python train.py --n_layer=13 --n_kv_head=2 --head_dim=64 --d_mlp=512 --norm_place="pre" --tie_embeddings="early" --init_std_down=0.00541 --beta1=0.95 --beta2=0.98 --lr_head=0.00786 --batch_tokens=16384
Each number is 500 + 40 x the weight over its row's rms, rounded and kept within 0 to 999. Layers, rows and columns count from 0. Numbers have three digits each. The size before them is the row's rms in percent of the matrix's.

# layer 3 MLP up, 512x128, rms 0.152, rows 131-181, columns 0-127
096:494477481455483487640533389477496491425574504512477565562483553425508524502538455513534530460558534531528489556578574508470413529508536487497540495511458534509456491516493439485500554515455526459462507580530529466520481509517492503495468447537460514485535498530481477468465456524463460477447490450536573535499468491446403502466477473502502499515501445512533496498531496571516439421486
094:534530525540503541546446432443549530474513479397565516475430518508527518488474455503453551535434561455505523535521517591482489522519536478514430458487555441476459523495477488379516514512453495488506465398478563507520476513468417502533484451482514511507485421514544538517434458492509452571511517500493559568503537448413528547554515541500517466453494504546525501515471491503516483531535
081:536523513526458426524518530406400490529488481443573533474553491467490493449552516499452455532569505498503442505547592471527511509459472554495489500458533466508548455474486414507409506513476495477484433493553497518498519495477542486496527480497468471499537455488557569568433509368485543510499473489540556439520486537495457498545431523516549428494480503539530572492448500516491465494504
107:540475534555493525506392464507471428443501461519502535536541550531476496526539538525550505526507541500476542515492520439494449474515478468462538493479494511503443522539520487440516472503463449607443453480543483408523498541508538554505509439506508532556490492435585466600451468475459377510535519519542467477461503519522435481504518505540455515456521569472505530495480557482427472565482
094:522583468510436465503432460487511395523525484512520512550497485434481493520493501497477467504576577503485541531529538553461449455501534470503475463490509440502464512472432477532380508512499466565412524489465517499448518462541534481432479499509544571499492417512517493502503522525488480491490490475576416547541523522482462486480478534522515503549485465594519564539549489522561422557553
085:557468563486519471492501523560506514530492528457535521490523508462458476504462533487513486547513561481488496378476538578446523430544530478482537557471495546504477480460495549587501523465489468436507550472461559530454536492464398514477460507502507510559469487469496508498473482509462520557485449513545495499526488442499624519459464502462585573477462470546488565492477452532516420592501
094:549482557534514531493542516491496491441525492471556513489500543498490505556475364498507479463536522439548463542500493500482469509485521441509390526549515474439485517499502473509505489489568515458542519498513551467457438526530420484525458464535504505486496462551576466476522443550495490507462519471526542433590581507471472552563468506463435503483549502576491476481575495497438446420569
095:463525449597443434492495516496479487489550511495514564521527552504571507435509495561463447478450530458454500486480417553425511533490446517478495544540521478492528481447450547508489580511516533491476494475482491517439527414478449515472410527549614527501493452536479499497424491512483451520476474411565536499503493471518559541505469490539533522438572525484513520502478573553480506491451
112:574500512575524491554500522497497489445514539500497475477501478462531488519483527439492473587516615514459509531518501540489517405553530510535503465454460466476485548520521558490518469487531436478526465486480497523496490490590433547494548584489491531546529465487522505552465450496484467482496526411510466504587463481498499471479478539473518439475566395527508556476568460490458396502577
113:515516463504570496539525518488471437454502498470463500513544542495550530553503402534451436516474502490517471469527495485465490486500501483434384509533552468454505498465544455440377536500505475514536458526504566467529467468493546476494419564557547523504452537563592500508498394519476472508505514433498501434555537507478420535536509504443565485473523509489522558541515484538477492477515
097:539480491466448493518481509479582527482481413480485583518478462475441493502507466547470499543486541516426485475460493518519525515621495449431530446513487472532514494519492493556556566494435487506430489481524507470490517515549464552474448494466478527502526458475463496510483550537506467471463443486517576509480545489518484561535530612502478535517449456524502519592556554572489474615452
099:495462478525567485541425526552552456465487539474506523490579468546465502490532547520496499490525517518486472542468492572473496481510437530506489531494549571486515550453545498469465505502440507485552474462470566518503526484481459524491430405492607523517514395515561494452448427520518524514427451488490504508482485493405484557550518503521489437416445536560494533571534567518470473490477
105:454554519500420460533479419516483499504542508411571590510484563481461530458517543487561530455486475488526408464481519488447524487472458530487473483559573542512532473510491489496504504523510466521507575478480518527434440423482539490493516521521494573533411466515556551484462481490491544495477409462578516457421547459475524535491520493519573560512517477487530477555488538443441488461508
109:489437522514492435512493503543519468450535510492557574528509511533531467495571460517512541490480562431514484485460497458430538424528568512486526486455451503472516546469522522456490503528559442533495491541571543506517477432434541516497515498486479553590486515586533542496463525395467507586491543529499493495424433501508531505535460474554613509476542512449520505554474476489426486487463
105:486480508479542488603508536516474413514476526411526523498533546525472508526474482556460499558513539450508465472460491492440487475479470486438484433531487547449512541518475431490458484495507444581534487495521551516437503448527527506509512493454525522453570568464518560468478555444550525584488439563573464437497472459413448465522519470487513526498545522575553520496517475562498436494462
096:495491465529441445514526497479477501542475507534469531510470491477503499464566526542454493547492539504473411592553554469506451515566433529477548551481478434428514445510463470440432574524436502450514439509506491519463498457519442530507544517515476503498537506445476496502468441476392499467471521540500540539586513552427491484451496509486472430538548511599513501582458505503525521487549
132:503605438492452553490501416464438510459585510504526549513459537446457494484549451574508502516497454482521508523481551566527479477476465513473515528497531511510461537512474500509522472569450465478388517525491476389485475486478501544519517497594450513592488497487484502571514501512439531503575522509490445516479517511512490496467431529475484435527552416546547542510443558504517481522456
095:451511479520497491501473505470471470515490514422552531441517541468531536550488518617563508505507501483473516521562523487466522484530519498525486522508567469523544503469517503415510591495464454507470463444420536498407461511513496513461566489466581546476485523569484575487447522540518468504453480519538449553518580474395485557435491462437495462491496547574503545527582518503481513499524
093:546612488495462478532523465537487509483465548512520467522601543490536489490465510475478483486510545515488494518458578551393500447502451494502408538451498440526454538516533448541376460496448508550501488474457493497473436524485526572498498541487488558479500505541478440487525528490518515509517455478547468537558504475499531552480450592500467532531483452550493481530552573550465457466563
116:532559528449470497566464451495455477491585514420495516556454458454559545495500482506417481564475479509540516491423479493509466510530526541503446527550498450426482579548509491466498451527528536518516467551429464452501484487534463471433480485556593519469582505552463512471462517489517566474505463479500516481470442544533547550443492501437538455521580403503520458511499504519461473469493
101:526510492451513508602493557542477447514489523445540537468487491487533497553487533516459461507517495404509454426459471489406451484486445475507490501516460520451494572485456453533474501510506465570484492487431543500499454485497505523494526501463515507486501509501550594469528545526500496596458531564498468483560582486374489568470489501447514564554557507567529503510535458530445486481438
092:529488508484504510498528500539425461406441520499495509563476511495574484501522505458511410498531532457516486504467484458456524501545515556504494486572531462463522565481467491453424494486420496491545498486485536559481499446609514509557518456494531448509463459500516568467488402461445491527592525445527494416520552542496507533503507475459497512514537520610495515530596469514487526517561
108:589552455498500534503503480519448516500578492487540527538499490493558462536530459508521451442466463500496555453552491523483500490554535498350439505550496441455521580498509514477512533508534490456548535509480532530478525468566397532477470490574505550477529498467451546507446511534461451444474450508533495478457492443468536504499527509451595513516581451528524501498545447510506434561500
115:474523454576527574467488464464499562491467497546500476560576517452459545503569568457460527522495551482541479455490538445491435511487462489501524446473528488523544448513516452485469493508553491496516423536439447525442481421549522491500492478464554467529501457488476574455472471398481525510577565474479495417496531507497486485520514515536581414528559504551528491454541518533569525523468
102:585553472456424544502508505463498532370518474492534523492516501447527489477512460551494504537504494487524438479557500504504494496481534501486440462428488505508523477566432571550516444488481514522503535427466507554470505527550434503459557477501541478457514475501444551547444472567466491488554492563471530508502517491472584447490411500462594489560486471497472537484599495465505490560543
104:542488473473401488509510499467479448465513498443496521524588519491439530508538489455559541522529553496585551516521541551447449435524441503500556496525449491511483451480519472508472530517484485545473429528505458487459484442610497443556533492506496518452486461474527508533518548450397525483499541462502495494553574489420466575473462547530458498541507473551511510541565546434457513544538
097:454509433477440583493489517541495485491476451533527485591555518472557531526509489536499460488484503500463513520501505480516479500514411519397473498578528620507550526438551467512488435516529512509471514468466496488448496491473529502538426484518549595551506460584454478464521461505513483566550400420514521462489489523478483468540566520524500493505476473545513524516466479462509470583440
124:490511451557455487465544420513484527481578427447520499497514513441501498529527426608531472540455492501482503484490412505439510488493444562481435468538588532490474534464468520496501490578505511529534489490513503458548469424488528477447441435554483524507539527514514490513435472480478518568588458497582554500546535478504464470437420519497509501491509422509573483517504531517483468523549
108:607519437507478460549490512494474514505459440501495550541466493497471493481465439490558513552564534508512460372549542521497517537594459511468515404525543435483473494420462567527537529503521520484460476494526442472463517551570418525469483488547500516518536484454512540503496502485489478490533411547489521471537489515515532515477535569437488489463547470566486540500462535493515490562417
095:566478536470485465532514498513473458356480536502483504499590520488463495489504459452462430466546604538484440441556488541467529499509443549491546450518463506379486473519448444523411484530478498496515540479447513525455562420507469517472499548512526506504551507541558510519537461481536468456523443465490521522539539466497515456538521476453538469461561511560526556526496485532516458524495
128:476493487506493451530475480497467487488551492472531498558468526529519526551510447500493478548544584504521424505517483549476449500531506512482438466462474431476458545570525544447512416503492518449496473437530523527505461500591477431401559460497540493423552574528543561511410476451538524481530500509508498514572518497481530504516493547473568447509467430493511438505597533481464468557527
088:492546493573506457503435521516474516451501471484648533518554566534504537447549567470466516558488509428521495551476504608447476495497456475412438486564554487486528510463484536496457484519450494462487518481510480516516532472554487515485464447463576472508507370490488495474506480544478508515510419496485456430465556511434552495469521501553474477470473531500537533525456481496481520500461
106:529488462530486475501520497370518501458497499521576545535571519493500472439477517502479451498517512488405425494492455566448544563475407598439522496558518517484526469537423529513493523508522543471478553440422445536470527422454517519478476476482533550499502407498475498467438525487503518500524449464519525539488543503513540528505542493535500466429545547496502469462471534454532477571511
037:544504461456478472500477459438496442509555501418596561494539559488507605469547492486472502524504507371446466503529487551453500474535476502469468526521558490404497531470454500480519518579498463527472425484452506466490467436491487477496497425532524540583498492534491506561454467454513459563560443478554464510509530510460524509531466513484538483500525509508564525555543502545505483535572
101:520574527516534437489494427488530501440546516494547484486495518546547482443479463528480450463506573507436474535514613574434592475453495503529466513544570476515431516504460473514485466476505512529532524480510489528424515509465530548556441557494499488540549504509469509514465378500481466497586441464607486519525485464509529537546479465483482461496536495535497506465514509489524477438579
094:468496558517466528477542338411501497410497472436517539498474530470472465461438478528529534461571479488477475511543572532451517530511478516491524437487523441523526518492469506531526476501572502526508517452534483492470510536443473584537491458563467612507479449469519521505512457473507500527496526514587492534512523508477501469544510465544542461515491446578518500527438501509475426466568
093:459525441572474468492400517537515368498501549444502517455472495441608464465483531463510524444463425480452507493466543565406515482488454484464465477494491472517499530483460502520489535519507511570488489559480530541473503436507588486468479514462591576581537488492484471492494471526522515513511500407525493486491477465527514523507466487551507546474549447529506495516481452587478480473502
093:432539444544491524510431503512444517468495501450518504507502621415511559502507527531532516506507484520511507490481466464487532502455443521471486486507560491566534578527481482488426466510530502580529430485407514494451457500437512479473496546481508496444513531579516524457541489497552454543454545542522507547500489498445416567537434490551511561480556524525510554508545469518386529494481
088:516547556462514508508445477481502459470563482500563501511538574531446525437492408462457520559553518437425499531480495537533466502523546463511493426501470481511510424450506537488523528499559501482441497534537449448443508527502451523449481544496568474501571388476468467559450465449537474505538486498565495490562507453490486567563482490572526476493487509477498460473476582580471467501519
108:504480449476498500525509504475492467487630429576530538526573495494484504477493458554516511512532515534583474443446484466532484533497513495373460420432494503466503475466439527491516467514442529505407513494525533439531514510541460511491497393573480534474449498501493497527507476492543492531566470455470530465486543541456546440511457498435567496489518480407502504511523525535527511562488
093:514499500492544552480556398489442528506527536509490449488518498502517584513495499513490564521451462450522551534511422447490508454526529466507476535502515402540550523528517529500464527514505439508536410494440565383470488474483497530491549499513579471493482518529424504504446523486491503558519523536544546484471504502521441474518484500532587504480606473487548540435480452557424505481558
109:556488534550467525512458498487427510417472492521495522579486576523466473468513465482529453607513461490508513480520460446476516547499523530459440430467539442504494498431504596534506507497426524533482567510556538524474479539581467486465554437544546570476461442496541516555482505509463432464523439546541508474534509478501537530555485525484554408448501419526494492515512492514474466527483
101:549485518475486510611497518547498508468476511475570487507623476509545491504474541530477443525554515487519435461553503485489508475507477501425445436478508461501518564513492506530450533522506481525519494457500528507437437469482527508515488473500575506479559508485513574491428462520523475514454406477604529449535540477450492518580530538464532518486569481489500555536556452559487394474539
094:508556475589397481475496500480493455448479497454511526485519510492466532550558495491484508542581528478497515558508459560499453494539488552512484575529566478476472521433545437498424426498545479492485444453507437467522425495573515489520508457483520508476501384533520526543496561519422462514524556505488544432502560550518529444524510465498514482494480516497518454520567539583495505487571
101:515538494435540521503495533519487445428488541514544483514576512505559449421486483493463452592520517443523472529552520456487528493539499543497512488491521484470568504466431522534486522466430503503515574510435488521476544483523516522508464483487529498599550475506517521491420483490446417465540481484493506460544582511458571515481489492497502550529508501541489546650594555444521505482491
099:540457419522515502515384490457543453504512472522542597548500518499485513529528519500515577497487497470514505470429602522477446472492465493476549517490457485469462545491498462510499504597570441457496395506559526480478461459486493471503443432504559473515516516460570537546496582417521522480460493459473491526519444518555503493518426503534553505453491512462565468510520463498555513511456
108:503528538470523474602429463488514411520489538508546531482551512525498536528584497446546496503575453512485455513501460610491503423519505538522384477451549494463439489493495453506449501515526420471520451494554487482539500455448537580506513507482522480468514501458516517513417455513443489501497555577529514540479486534501526539499482528424516460442466481512513472491550561481436449478529
027:547543486490487472590500495491456430421552525477590490541562570449536520409535457591493527522516535454467458489509485526476453495514485514472488509510526496424474521503450511481453540537475490501508505487490512499428433468526500497433480474542567496535541446486511557568397492403458500533522450514556477474565517466455481531494439503489529453455533476530559524517546513513506440541528
112:563530449478491474453506547434446530517594488510467516542519497521469545455575468538543482513543466526583472509496504526533444502497465492463416508533516498467495418528392465553489475521482509513518472500413491464505500500578475550448497487598473490454444509471525463580463479459515519496506402381503496521539482540534551490556508520515466537446491536510489534514456477532493452513510
136:524467492495492485524489486487480502564550462428513523492558585496464517572558478578460469593554562443484457460480494538481467508534561509493459499466472478497409522533508512453482450517489501494551506522519507475524406494558497543414554476523558530452521521466540521474383537488540464527515506527530439516539480501500512452448398536493554520500517422520526456488487575499513456527517
105:516484508542504490450531493470551503482518424437554501435491498502454541478500451513423522458549506524529469491564515549518443523486516488518453467544634468422457490479514415435441444496504496518482427464477530406518462531479504528518497502538498506467519480528585547544466508473545534547470453465488529533541499498452516549554515524497460403470475530500525509625488496510527523465530